Weights of a small GPT-style language model, trained from scratch on English Wikipedia.
Size: 4 heads of 64, 14.6M parameters.
Architecture: LayerNorm before each block, learned positions, no biases in attention or MLP, untied embeddings, capped logits.
Training: a variant of SOAP for these matrices, 648M tokens, 4941 steps.
Each number is 50 + 12 x the weight over its row's rms, rounded and kept within 0 to 99. Layers, rows and columns count from 0. The size before them is the row's rms in percent of the matrix's.

# layer 5 attention output (transposed), 256x256, rms 0.107, rows 158-171, columns 0-255
094:35 35 77 70 51 56 44 53 52 46 61 39 53 61 81 38 56 29 47 32 62 49 30 51 64 43 42 36 57 50 41 44 23 54 45 33 44 50 51 48 35 36 53 55 53 71 66 32 54 52 36 41 45 42 48 57 59 52 38 62 59 54 54 42 83 61 38 49 71 58 55 68 47 55 30 55 53 47 45 50 55 35 50 73 50 43 60 64 40 64 54 64 33 84 38 61 51 65 31 54 72 46 63 49 38 40 47 45 48 67 56 82 46 76 52 45 57 54 45 47 49 59 67 43 55 28 50 56 43 35 56 74 49 67 49 50 48 69 68 57 35 51 66 49 55 52 41 31 45 66 37 52 56 48 48 56 42 43 35 57 34 63 69 46 52 46 51 37 49 53 58 60 47 39 53 45 81 60 35 80 42 59 61 28 61 53 55 32 66 48 51 67 48 41 45 65 49 43 79 56 54 60 38 39 51 59 50 62 50 56 43 65 51 49 76 39 50 55 59 47 31 69 40 55 37 47 49 34 60 50 42 67 41 43 62 57 72 42 50 51 45 35 56 33 23 62 35 77 53 46 51 45 37 50 50 49
103:53 55 47 61 64 43 46 30 48 42 46 46 49 39 52 80 45 50 47 59 50 61 46 21 29 57 77 54 54 49 54 59 50 35 59 32 42 63 41 48 55 48 39 38 63 49 57 45 15 50 42 49 67 60 12 45 47 69 58 35 35 56 42 26 46 59 37 46 49 54 67 59 37 50 57 38 26 46 52 52 40 52 64 44 50 42 62 50 39 43 42 45 65 45 56 31 24 53 52 66 44 45 20 44 49 71 42 45 47 47 43 70 59 48 47 53 38 63 60 62 37 39 59 30 61 70 38 50 57 52 33 44 37 48 56 52 59 44 62 44 33 34 35 18 45 46 44 58 58 72 40 63 54 48 47 47 34 43 27 52 47 39 47 53 48 59 44 72 45 59 38 64 44 69 25 43 32 69 47 43 53 58 60 29 71 43 52 42 74 52 58 54 41 61 60 40 39 67 68 52 71 43 55 49 58 55 37 33 33 46 53 37 37 46 52 55 51 43 46 45 52 49 59 31 34 22 58 53 41 43 51 51 42 44 53 50 58 58 54 52 62 53 43 61 50 19 69 13 61 34 41 44 52 59 52 66
092:49 20 58 65 55 53 35 38 44 59 48 87 37 38 49 31 57 43 47 28 48 49 24 47 37 49 54 45 56 52 50 44 51 52 57 52 73 64 38 46 52 39 34 44 43 58 50 51 52 41 62 45 52 42 51 44 39 49 29 64 55 59 62 33 74 59 57 36 62 46 26 53 63 53 47 51 47 71 49 49 77 87 53 62 57 34 38 55 62 54 42 11 51 46 41 52 59 46 35 47 46 66 28 85 45 58 65 57 44 72 59 52 41 38 56 47 46 47 53 55 62 36 47 54 47 31 41 66 44 48 36 50 56 57 45 55 31 38 58 53 57 44 53 41 41 45 47 51 44 45 60 60 54 54 51 53 57 35 43 40 45 56 71 59 85 53 58 50 67 29 49 34 32 60 73 37 31 63 56 58 44 46 62 36 58 49 07 53 54 46 47 78 46 55 38 62 48 52 49 53 57 55 47 53 57 58 49 58 24 50 63 35 60 49 38 69 41 32 48 52 51 55 29 59 57 52 49 54 47 68 49 72 53 46 50 54 61 38 34 61 56 56 35 60 74 59 43 60 49 29 52 60 59 48 29 53
092:52 39 33 49 57 50 52 29 45 61 52 49 78 56 61 54 58 56 38 21 46 76 53 43 49 36 58 33 60 67 42 39 42 58 54 57 23 30 33 32 47 43 47 63 40 51 63 38 37 42 50 68 52 59 49 59 59 60 63 58 48 59 59 57 45 60 34 42 25 49 50 60 55 35 41 30 51 45 35 54 55 44 62 79 40 39 69 79 58 37 45 51 36 40 53 37 75 66 41 49 54 50 41 46 19 54 33 52 53 65 50 44 62 46 54 39 65 53 63 36 45 60 35 52 54 62 59 69 50 62 26 62 48 49 45 67 40 47 56 71 27 51 40 40 59 67 64 47 39 46 58 63 56 46 42 53 57 35 67 43 37 65 56 51 64 80 55 75 56 48 49 52 30 48 43 58 28 34 45 64 63 39 42 52 40 43 48 53 47 41 59 51 45 72 48 42 51 60 35 51 42 43 44 46 67 45 63 34 46 47 49 63 53 56 81 59 37 46 42 45 32 51 47 38 55 39 31 59 59 26 57 50 48 82 29 59 52 67 56 42 36 71 44 71 38 51 59 69 60 49 56 29 67 46 48 57
096:71 52 28 51 58 57 34 33 44 52 37 67 35 33 43 60 70 27 29 46 67 49 35 56 43 56 56 65 58 46 30 53 65 38 26 48 28 45 52 58 46 50 53 67 54 47 39 46 50 42 34 56 48 87 60 46 56 42 38 46 48 64 61 51 50 33 54 41 67 84 28 42 45 55 45 50 61 60 43 53 50 57 35 39 45 48 39 37 47 33 63 41 42 67 27 32 40 66 59 44 50 63 76 45 51 55 49 36 65 65 35 52 54 68 49 40 47 48 61 71 40 52 43 50 54 52 34 34 36 40 76 38 34 41 40 39 41 67 51 57 40 58 45 81 63 43 54 60 66 47 60 49 41 60 41 63 52 43 41 51 49 51 55 66 29 57 56 61 53 43 43 44 60 59 57 40 37 47 58 71 52 35 49 66 49 37 40 26 31 68 46 42 50 61 54 42 69 60 43 29 59 32 38 61 71 27 46 46 44 60 35 52 48 60 53 40 59 35 31 31 60 50 38 44 46 46 64 53 59 63 41 52 38 47 52 47 57 57 45 54 42 55 59 78 60 71 68 59 45 54 48 76 54 73 59 39
091:36 56 62 61 41 57 50 48 42 14 54 41 66 58 56 56 44 60 40 54 60 43 58 32 59 52 33 56 37 30 43 51 49 38 54 45 44 59 42 40 57 50 89 59 58 44 25 58 48 37 55 68 53 49 48 42 52 52 70 29 66 41 47 54 73 56 46 55 61 50 84 51 35 31 25 39 52 60 44 33 34 46 59 59 52 26 83 39 25 42 42 60 51 50 61 58 70 46 51 44 27 53 60 57 59 54 52 48 44 47 48 48 58 47 42 50 52 42 45 42 43 36 50 57 43 44 73 49 75 39 35 43 31 57 46 63 46 37 34 70 50 73 54 49 37 47 61 57 59 74 40 52 56 77 38 49 60 46 46 57 57 55 44 42 53 50 72 36 60 57 50 62 50 59 29 47 37 43 38 62 58 33 51 59 52 35 59 36 56 44 34 43 55 50 48 50 67 54 43 79 48 61 43 45 76 62 44 44 45 42 55 72 75 40 47 58 51 54 39 78 48 28 61 64 40 39 30 39 40 41 23 49 57 57 53 47 51 50 41 41 43 37 45 34 54 39 54 67 38 65 41 68 54 43 71 37
093:48 29 43 34 22 61 41 35 59 42 47 48 49 38 30 46 62 64 60 50 52 62 45 52 64 31 56 33 41 60 43 48 63 52 40 63 40 64 65 55 70 45 46 57 57 52 63 47 64 44 45 67 36 36 44 36 45 54 52 67 46 35 27 46 44 26 54 42 43 49 67 41 51 54 52 58 52 70 63 47 56 34 39 63 62 67 23 26 44 59 56 38 24 75 48 39 38 80 35 31 64 32 49 44 56 67 58 56 34 55 52 51 49 39 35 64 37 46 39 37 64 54 68 51 51 61 32 64 33 44 65 37 62 48 67 63 68 46 45 56 70 30 33 63 31 51 29 63 42 55 48 55 46 49 52 60 63 33 49 48 48 72 43 50 51 70 26 46 24 42 61 36 44 61 43 44 49 40 43 59 32 75 31 54 52 66 44 51 63 49 45 44 57 62 67 44 62 39 47 68 56 47 65 66 53 37 55 50 60 60 61 47 51 41 47 36 57 52 62 58 41 29 26 53 30 52 55 48 55 57 40 42 50 50 35 34 62 46 43 37 64 40 58 55 39 56 55 52 67 31 70 58 60 70 67 47
095:46 59 48 46 58 78 60 66 52 56 56 46 72 41 61 58 69 47 67 43 63 49 44 53 48 44 82 44 65 41 50 50 42 59 65 59 47 52 58 61 46 53 63 55 45 65 63 69 41 47 55 66 38 55 58 45 35 57 36 42 41 48 52 69 60 52 49 61 61 69 83 51 25 45 66 46 55 33 50 53 54 54 65 34 40 48 78 69 51 54 54 48 54 50 56 57 53 42 34 84 56 51 34 62 43 37 41 41 48 48 61 45 57 65 59 46 54 68 44 49 54 65 69 50 29 51 34 58 38 49 48 43 55 72 54 42 47 44 52 38 28 42 39 57 55 60 47 46 51 70 71 41 46 56 45 39 40 68 41 63 66 39 56 44 44 67 38 59 53 36 38 37 54 58 48 69 61 45 46 79 33 54 60 38 73 46 32 63 57 39 39 51 50 45 60 51 25 64 47 52 60 45 41 60 42 59 37 70 17 37 60 42 33 42 53 41 57 17 35 56 62 49 41 58 28 40 62 46 48 35 66 45 54 60 47 62 53 51 67 51 43 83 61 28 47 55 52 58 59 70 70 23 49 58 35 63
099:35 37 54 35 48 52 61 57 52 61 58 47 55 67 34 69 48 40 59 56 51 48 62 51 46 59 47 49 47 57 77 60 45 43 16 46 53 60 47 52 24 55 67 67 52 63 49 52 53 52 42 51 38 52 46 24 67 57 59 52 58 24 51 70 50 49 44 68 46 39 49 51 71 29 45 54 50 46 24 49 60 73 40 36 54 34 47 35 52 51 45 53 36 48 45 64 26 42 34 53 29 61 39 50 54 57 53 28 29 47 54 40 65 38 50 26 63 49 36 34 43 47 49 89 75 63 56 38 54 71 50 48 42 61 58 55 38 51 50 38 51 36 81 59 44 30 43 59 55 39 47 49 27 73 52 42 37 37 74 40 55 53 39 64 59 42 51 60 56 41 58 54 36 60 51 29 39 26 56 54 38 48 43 64 40 58 43 47 30 65 50 69 51 46 55 52 44 50 65 41 38 51 64 55 37 46 69 66 70 66 55 41 52 69 63 43 51 63 23 55 59 49 50 71 41 43 63 74 62 70 59 38 43 32 58 54 39 37 57 65 54 54 50 60 38 49 41 54 56 48 34 63 61 64 55 67
094:44 76 47 66 57 66 45 49 37 26 58 62 48 37 58 47 51 45 67 49 62 43 42 43 29 35 68 63 36 49 48 63 40 78 51 42 53 55 57 61 50 31 53 57 28 67 45 39 56 32 44 33 40 53 51 56 66 58 60 49 53 56 59 70 53 78 63 71 40 48 58 51 63 32 35 45 45 30 52 55 40 72 58 65 55 43 65 42 53 60 29 57 46 60 50 30 49 53 42 58 51 47 35 25 40 46 47 64 58 52 46 50 80 42 55 47 51 48 61 65 68 45 42 51 33 58 55 41 49 31 41 85 46 30 51 58 37 46 47 68 42 37 55 57 40 52 48 54 55 57 63 56 51 37 42 55 43 59 33 49 61 30 32 52 55 42 55 46 60 39 61 48 53 57 54 67 47 60 68 60 53 44 35 49 31 40 35 67 43 57 49 69 56 43 50 59 46 29 40 33 41 59 56 56 40 46 34 44 51 48 33 48 65 34 72 58 68 60 59 80 81 49 39 56 58 42 36 71 60 62 44 30 57 56 50 54 35 56 63 46 57 51 45 40 40 42 42 42 36 74 76 62 15 50 72 47
093:30 73 37 52 52 70 47 47 58 53 55 32 46 48 47 51 67 53 69 49 45 48 46 50 62 49 69 54 69 54 37 36 40 23 49 57 57 72 61 55 36 63 47 42 63 52 47 62 46 39 62 69 51 39 58 64 53 35 55 61 71 37 64 53 72 46 26 59 53 54 47 44 54 53 29 46 70 33 65 44 53 38 25 36 21 57 36 55 73 46 34 29 48 45 62 46 55 51 51 75 57 37 49 37 44 52 51 57 53 56 58 68 60 39 28 67 59 39 73 31 56 51 53 36 45 48 56 53 48 55 70 55 48 44 43 55 61 43 50 56 42 49 54 35 44 34 57 54 57 50 48 42 51 55 43 65 46 48 55 41 59 50 61 49 60 60 40 37 82 28 48 51 47 64 35 41 53 44 65 42 49 64 63 43 32 53 38 48 65 49 39 63 53 49 37 39 57 59 29 57 60 56 54 43 44 35 50 38 60 47 64 66 54 42 52 52 60 64 61 68 51 65 31 26 63 25 36 77 54 74 53 47 46 57 50 57 29 66 28 35 21 39 50 39 44 31 48 30 50 32 27 67 73 43 34 54
097:36 67 65 74 44 43 47 74 26 35 51 54 44 48 43 52 49 34 29 54 73 66 52 27 59 23 61 34 65 72 42 42 54 54 48 47 44 33 52 50 40 70 36 23 37 51 46 56 50 53 33 44 59 48 60 61 63 67 54 52 25 63 45 43 54 62 56 60 35 78 54 37 58 41 52 51 35 39 36 43 36 52 37 43 49 38 27 25 55 52 68 30 43 55 47 48 43 45 42 54 45 43 41 57 68 51 74 59 39 60 56 49 46 54 34 50 49 55 36 44 64 41 42 44 52 61 67 49 54 55 53 68 50 43 73 51 67 45 59 42 53 50 48 46 62 58 44 45 44 60 57 47 65 40 48 86 12 49 57 63 51 44 44 43 46 66 38 66 61 46 38 55 78 40 36 49 42 52 45 36 40 44 64 48 30 42 29 65 62 73 57 22 53 57 62 39 60 54 53 32 48 52 58 60 61 64 54 49 49 55 50 45 55 48 66 49 35 48 53 27 68 51 52 46 34 56 37 48 41 46 58 46 63 74 40 40 39 28 43 55 46 47 37 47 64 53 76 56 66 36 59 46 67 67 29 52
102:51 36 33 62 45 48 59 34 43 50 34 38 39 42 63 41 44 34 39 64 61 58 66 60 60 53 45 56 50 73 55 36 64 56 53 51 57 37 59 53 49 53 45 57 43 62 44 55 38 68 28 33 51 71 54 34 72 45 54 43 54 62 32 71 25 62 56 55 44 66 61 46 39 58 32 40 48 53 56 50 55 55 46 50 69 57 59 25 50 70 83 61 31 65 59 57 63 60 39 74 37 34 57 47 42 55 55 53 59 64 38 48 36 22 42 63 66 73 35 71 37 58 33 40 56 57 57 58 51 61 60 70 55 34 41 61 56 80 74 63 47 48 48 57 60 32 47 39 36 74 78 66 46 37 35 64 64 43 52 56 54 19 44 41 48 51 53 37 51 58 49 56 56 71 57 66 49 58 65 52 48 54 53 54 61 49 64 60 60 32 44 40 46 42 48 51 55 55 40 57 42 63 53 77 39 71 48 39 44 62 75 68 34 62 60 60 50 40 64 66 63 69 56 58 45 47 58 48 38 50 36 45 38 33 56 57 60 57 46 39 34 63 45 43 67 49 72 43 52 49 67 57 36 52 49 46
088:52 38 37 62 54 38 56 40 55 34 60 71 27 63 52 51 68 57 47 35 61 32 67 41 29 68 51 45 48 33 68 51 61 46 57 66 50 40 68 45 51 45 51 43 47 49 40 25 73 46 35 46 52 60 52 58 36 62 65 42 64 63 59 49 55 29 61 76 36 45 52 42 55 45 40 47 37 45 47 39 51 37 38 41 51 50 63 42 50 28 69 54 56 66 45 71 44 58 11 59 63 55 41 26 49 56 33 49 55 17 46 40 43 31 60 50 43 54 67 52 47 45 48 48 45 61 46 70 47 59 50 63 91 45 66 40 35 26 34 30 61 41 42 60 45 47 37 41 71 62 66 66 52 51 45 41 40 75 49 59 58 36 59 62 60 71 59 35 59 65 39 39 66 40 39 39 56 52 45 59 62 49 36 45 47 68 59 56 56 48 55 61 52 32 46 52 57 47 63 54 51 48 47 58 38 46 44 52 60 61 33 50 51 38 54 70 36 28 52 37 33 62 54 50 43 45 28 43 59 49 49 66 43 33 45 64 67 56 65 51 53 64 57 30 43 39 70 43 73 44 51 64 46 35 40 72
# layer 5 attention value, 256x256, rms 0.142, rows 159-171, columns 0-255
092:58 74 61 59 63 53 58 61 75 67 48 49 47 48 26 45 53 48 50 44 49 40 57 73 55 70 28 72 41 39 41 34 49 65 35 45 31 48 28 68 59 38 59 48 61 70 59 58 86 60 59 46 64 56 57 30 40 33 78 61 54 45 75 63 42 43 67 55 49 67 56 47 50 57 44 60 43 53 50 39 58 43 62 45 43 42 43 31 56 54 31 32 48 51 34 44 79 49 52 32 47 43 72 63 47 35 65 38 46 52 46 45 51 48 46 74 48 26 32 35 50 40 43 67 57 18 34 35 50 51 68 42 53 53 46 44 53 43 44 45 40 55 47 56 64 27 55 49 46 43 25 35 45 42 57 58 50 51 66 40 60 75 57 42 60 51 45 26 30 45 52 36 58 48 75 37 56 56 32 40 44 53 59 56 53 65 61 42 38 69 38 41 48 49 52 52 60 46 44 47 48 57 56 31 60 44 69 46 56 43 55 60 57 61 41 60 43 50 44 42 55 62 57 45 43 81 61 59 43 63 46 65 54 40 51 73 50 17 49 43 36 40 45 38 39 71 50 52 50 70 64 52 53 54 39 32
095:31 55 40 55 43 52 77 59 41 45 38 36 49 61 37 52 77 70 38 62 62 48 74 38 59 65 38 63 42 46 44 47 63 51 55 71 32 42 73 31 70 56 56 59 43 82 49 33 38 45 38 69 48 34 36 56 58 31 41 27 43 35 54 77 46 39 56 45 40 42 62 60 33 49 44 43 48 32 57 41 57 39 53 34 57 59 51 34 31 79 53 69 57 58 47 63 70 56 59 52 42 49 41 29 45 51 28 42 65 75 47 63 57 56 60 71 55 46 51 54 46 60 68 50 51 57 52 54 42 51 53 40 54 22 53 39 56 43 54 62 45 77 49 62 61 47 56 38 57 54 27 46 72 42 50 34 43 44 71 70 51 39 57 56 68 39 57 61 20 44 49 55 58 28 39 70 70 36 41 34 35 37 58 38 60 47 78 50 32 42 44 34 35 45 44 57 57 53 59 47 56 38 49 36 50 57 48 55 51 47 33 50 51 38 41 59 57 47 59 54 45 56 67 50 50 66 53 40 49 50 77 35 56 51 48 57 45 54 76 38 56 37 43 51 38 47 32 53 41 57 42 47 54 52 64 42
088:46 57 64 55 60 62 33 51 47 47 41 37 37 59 48 56 46 39 44 50 64 30 62 58 66 58 41 52 46 56 25 61 66 66 51 28 53 58 39 57 51 48 56 36 56 68 43 42 54 55 30 53 50 75 58 36 32 43 70 21 38 31 39 51 47 51 25 53 51 68 44 49 37 63 60 60 49 28 45 37 59 55 56 54 60 56 32 52 55 56 52 40 57 54 50 54 33 61 41 64 56 42 48 26 49 50 48 39 61 60 36 49 46 50 70 42 45 55 43 63 65 45 51 55 35 78 60 64 36 61 76 48 80 40 43 40 53 68 36 32 55 79 57 61 52 31 49 41 60 32 57 39 53 57 75 52 48 57 49 69 69 40 57 61 40 36 55 38 27 53 46 51 53 53 46 26 49 46 65 27 30 69 44 50 44 54 31 61 38 74 71 56 70 44 50 49 45 35 23 54 43 42 39 49 38 70 47 46 36 67 38 73 53 40 55 38 51 42 71 68 59 67 56 31 45 58 59 55 61 63 51 50 58 37 74 43 51 45 45 62 53 59 61 59 55 62 41 63 35 57 37 61 59 55 56 31
094:36 31 51 42 24 24 44 47 28 56 62 48 72 66 50 53 53 57 54 58 45 44 71 54 49 36 48 30 35 52 47 62 40 50 48 71 46 51 61 52 56 62 56 48 78 48 51 39 48 38 47 47 49 31 56 45 47 49 63 42 40 30 63 32 50 60 67 66 36 22 36 41 60 56 56 56 64 53 63 51 52 51 65 53 40 40 38 53 49 59 51 54 55 45 64 48 45 51 52 25 45 55 37 38 57 57 46 32 41 24 69 53 51 72 54 53 48 57 46 50 59 39 51 75 52 53 61 58 58 44 43 45 63 38 42 70 34 61 57 31 50 29 71 61 66 42 41 62 55 38 31 62 43 48 57 51 26 53 60 43 55 41 73 36 50 68 38 42 11 42 62 45 67 36 31 68 85 41 54 49 32 85 47 29 57 56 58 79 35 48 51 51 47 56 51 57 62 47 46 59 60 61 51 38 50 62 48 54 67 60 39 48 54 54 67 61 61 70 45 62 49 40 54 41 49 48 37 38 51 41 50 57 61 45 55 51 36 44 60 67 57 48 41 49 46 67 25 58 24 29 69 46 41 42 60 54
089:38 38 65 31 42 46 52 56 55 57 25 47 71 44 48 60 24 20 60 46 40 31 42 45 76 52 63 48 44 50 66 63 49 51 46 77 58 39 67 66 28 70 31 36 44 64 53 56 50 58 44 37 73 42 48 45 51 45 44 40 42 59 38 46 42 27 62 59 67 29 47 51 54 47 57 58 57 67 54 62 76 47 45 45 59 52 45 48 46 35 52 41 39 59 43 49 43 48 63 76 83 50 32 55 43 28 63 38 42 54 50 75 52 34 61 60 66 57 43 39 77 56 62 53 23 61 44 62 47 57 79 56 49 46 22 55 50 49 44 56 53 26 53 48 59 66 57 40 58 47 53 55 48 51 54 21 58 39 29 41 46 36 45 61 57 53 27 51 83 26 51 38 44 59 54 53 56 42 56 30 61 44 51 45 44 60 37 41 66 31 59 51 60 57 39 38 49 48 62 45 36 44 58 68 42 43 51 57 33 57 50 46 56 53 62 57 50 41 57 55 54 50 41 52 54 44 62 49 62 58 62 48 59 46 34 30 38 62 55 32 34 40 63 56 47 55 48 63 60 29 66 24 43 61 42 67
095:48 73 62 36 72 34 38 56 37 38 63 56 49 64 56 38 55 60 58 42 31 23 75 41 48 46 60 35 66 49 64 42 67 51 55 47 78 19 24 72 51 51 29 50 53 47 43 69 33 54 38 60 65 69 67 48 62 33 49 55 27 56 53 56 47 84 38 47 58 61 28 52 50 45 65 55 51 51 44 57 39 61 53 48 47 41 57 47 52 23 63 40 52 38 30 64 77 36 33 47 45 54 58 36 49 56 50 53 72 34 34 56 30 50 41 48 69 44 60 61 54 37 50 57 52 32 65 47 44 49 34 64 55 41 63 39 33 43 55 47 43 40 59 43 52 36 66 37 29 43 49 51 53 55 36 33 39 36 51 61 49 52 51 22 43 48 70 48 57 55 46 57 54 43 52 43 42 58 44 52 64 40 62 35 52 47 65 54 49 30 69 40 54 43 42 64 59 47 56 31 49 50 39 61 38 64 36 53 49 56 17 44 36 57 42 38 50 40 44 33 57 46 63 46 63 58 30 56 55 50 37 68 48 42 74 63 49 53 62 65 49 49 29 51 64 32 47 62 49 66 57 27 37 50 63 61
087:55 46 60 57 56 38 54 52 70 59 49 47 43 64 45 33 45 70 42 47 52 36 36 54 48 31 46 76 41 28 58 31 56 31 38 38 30 59 58 40 59 64 64 47 62 45 25 50 46 77 15 58 61 47 48 47 56 18 62 48 58 55 73 44 69 43 33 59 42 52 47 35 43 50 31 33 45 56 53 64 59 48 42 52 41 56 29 53 62 54 45 44 55 45 55 40 57 59 55 59 42 58 71 32 49 47 56 69 41 53 41 51 61 44 28 36 46 36 52 65 38 64 39 57 45 72 40 45 54 45 50 51 46 53 40 68 41 48 51 61 56 52 64 48 50 56 58 54 38 58 51 46 67 32 44 75 62 32 46 27 22 35 55 72 44 40 58 45 63 65 54 77 30 40 41 36 55 62 65 43 43 50 40 66 45 57 68 53 53 61 60 51 54 46 55 40 66 57 39 44 56 53 49 35 51 40 66 34 53 45 66 57 68 35 37 63 38 76 62 70 29 47 58 59 60 57 52 34 73 60 56 68 58 60 64 55 66 32 35 63 53 25 37 50 35 55 50 49 49 18 47 58 61 31 59 49
095:39 45 54 51 52 40 33 42 52 80 39 41 39 47 53 43 41 52 51 42 56 59 47 50 52 58 53 22 47 43 61 60 60 73 50 62 47 52 59 57 61 55 41 48 48 52 39 64 52 23 40 53 49 63 37 74 33 36 48 60 36 37 52 52 58 56 68 51 73 66 52 38 39 66 41 49 64 70 59 52 44 40 44 53 49 41 43 47 39 56 47 57 47 61 75 50 40 53 61 45 67 26 63 52 51 39 47 87 54 67 48 42 54 45 52 56 54 49 45 54 64 56 58 33 48 46 39 46 21 57 34 24 62 25 53 46 68 48 45 59 42 59 23 41 56 60 58 33 32 51 51 51 46 36 32 91 68 64 35 50 39 48 44 51 45 77 50 45 40 37 49 46 56 60 53 68 53 46 39 42 40 48 64 40 47 63 42 51 43 59 33 27 58 47 55 56 48 42 57 24 57 43 35 56 40 28 47 39 52 60 47 32 41 40 41 31 61 47 58 45 38 27 72 42 38 59 24 44 35 19 51 63 45 50 55 38 61 54 56 54 57 62 47 44 32 29 57 73 64 57 50 42 20 48 40 50
085:58 34 44 53 47 53 62 45 60 68 44 28 83 53 41 45 38 37 60 50 56 63 47 42 44 43 22 48 51 35 56 36 59 40 40 70 44 47 79 55 40 48 42 37 58 50 44 63 44 44 46 51 52 45 61 49 46 54 49 56 62 49 49 38 63 22 31 38 26 30 40 63 52 77 51 55 49 58 33 66 50 44 38 21 73 74 47 53 43 43 58 45 30 56 58 59 43 42 48 64 35 55 53 46 64 70 55 50 36 64 45 60 52 48 47 41 72 47 50 42 55 54 62 26 60 53 51 58 59 50 48 43 43 78 56 44 33 63 50 43 55 60 49 47 39 63 50 50 39 41 28 44 50 66 54 52 80 59 64 60 24 71 50 60 56 77 57 50 40 35 40 18 65 45 60 51 54 33 45 33 59 68 49 53 71 36 38 18 67 30 30 43 59 48 51 43 56 41 52 44 63 50 54 69 54 59 59 38 48 37 65 41 35 71 37 42 50 58 40 42 43 64 54 36 45 31 54 70 43 60 63 72 47 57 48 42 38 40 42 50 43 67 42 42 50 61 44 58 53 40 26 41 45 67 46 47
089:60 42 59 33 52 65 37 54 49 58 62 28 43 54 72 50 31 58 45 53 64 37 45 46 56 61 46 62 35 26 62 53 73 64 60 64 54 44 50 36 65 45 39 41 41 44 52 51 47 82 69 28 47 61 40 28 53 40 49 44 53 71 36 51 38 42 71 62 63 44 37 51 54 44 64 45 21 55 51 52 44 66 58 41 56 62 64 65 40 35 36 70 49 45 44 47 67 50 37 50 59 34 73 54 71 44 32 42 59 46 46 49 31 28 71 39 47 62 25 71 67 79 38 48 62 39 37 51 43 38 59 59 39 42 52 37 28 37 57 49 63 30 63 44 42 45 43 35 47 73 56 64 51 62 59 53 58 65 31 73 32 44 42 23 62 41 68 60 53 53 33 52 61 49 50 48 52 52 57 63 45 46 42 41 59 41 54 57 39 59 68 48 48 51 49 45 21 49 53 71 23 46 37 44 53 40 46 54 36 58 62 41 54 41 57 37 22 40 53 23 38 44 58 69 56 67 46 51 44 39 57 60 27 41 30 37 60 48 56 52 63 34 54 50 46 57 42 52 56 51 42 41 45 57 60 60
091:43 48 63 35 38 64 56 47 53 42 54 64 35 51 42 42 45 56 50 39 39 29 53 60 53 64 39 59 56 54 51 39 50 48 54 52 57 63 27 51 53 43 61 63 50 47 49 45 56 69 43 57 32 42 53 54 38 22 54 50 56 25 55 54 59 38 41 72 54 40 60 55 36 57 41 60 63 40 69 76 61 56 38 64 42 48 61 67 62 61 64 55 67 36 42 51 61 50 52 39 37 44 60 61 49 45 31 66 40 41 53 52 53 56 53 35 32 64 47 45 59 54 37 60 49 42 41 59 51 52 70 46 51 60 28 51 47 59 65 59 68 58 57 66 51 46 70 42 53 49 56 26 40 60 55 35 69 24 36 53 38 56 89 32 41 49 38 44 44 33 56 22 55 54 41 61 82 60 57 64 35 38 29 54 62 55 64 52 61 48 42 36 67 61 71 27 44 48 58 59 56 45 48 36 46 21 41 43 86 20 33 38 51 42 53 50 59 45 71 70 43 37 29 52 67 44 68 35 34 61 41 67 38 52 55 67 42 40 54 55 54 50 49 38 60 42 56 38 51 64 44 46 67 57 31 61
094:34 62 54 53 35 51 41 70 46 53 67 67 48 41 60 53 52 33 72 42 53 31 44 59 20 47 70 56 50 42 45 58 53 35 52 37 35 77 53 44 39 57 40 41 64 45 36 45 77 68 64 53 39 46 52 62 53 40 38 39 34 50 64 43 51 44 57 59 45 36 46 67 36 46 63 66 68 58 47 61 58 43 61 56 27 50 55 59 56 38 55 61 21 36 53 39 30 46 60 41 44 50 36 60 61 42 56 36 42 45 90 53 65 78 53 48 39 55 60 31 70 50 56 46 36 39 52 60 52 38 85 30 36 70 61 47 35 50 36 29 55 42 52 36 33 68 65 56 36 50 40 29 63 60 67 59 37 49 67 37 44 57 39 55 38 35 29 59 49 37 40 33 30 45 33 32 42 34 51 24 51 43 51 54 50 51 29 52 44 52 55 62 62 50 45 38 63 55 60 46 68 55 39 44 69 48 45 64 67 29 44 57 51 69 59 64 55 49 62 54 39 68 51 40 52 46 57 51 58 49 55 39 56 48 45 55 33 33 39 69 47 47 64 39 55 67 56 50 47 46 48 36 65 45 42 43
086:53 64 36 74 61 68 58 39 52 42 32 45 74 13 58 52 18 22 52 41 53 42 52 75 53 42 46 64 43 54 57 42 43 57 39 24 40 58 61 31 22 44 55 52 43 43 54 55 33 51 42 66 73 47 59 31 53 51 66 56 28 36 45 37 48 56 58 62 63 44 35 52 62 38 36 51 40 52 36 63 28 53 49 56 44 53 63 53 44 58 45 71 56 56 55 34 42 38 55 55 45 39 45 64 64 53 40 52 41 60 59 36 50 69 36 48 54 78 62 49 26 39 65 35 30 37 62 40 61 57 36 42 40 32 38 44 58 34 52 46 48 54 59 29 42 84 60 47 50 40 50 46 35 48 54 53 62 44 45 41 60 49 45 45 31 39 55 62 57 42 39 53 44 60 59 44 56 49 53 36 37 61 63 62 68 65 35 47 61 60 64 37 44 55 47 43 63 47 38 33 58 24 62 20 82 49 63 52 52 50 46 46 69 55 48 30 62 52 40 48 68 45 49 69 54 61 46 38 50 41 49 61 60 52 59 28 37 64 61 72 24 44 45 64 56 45 42 64 39 48 47 50 52 58 50 49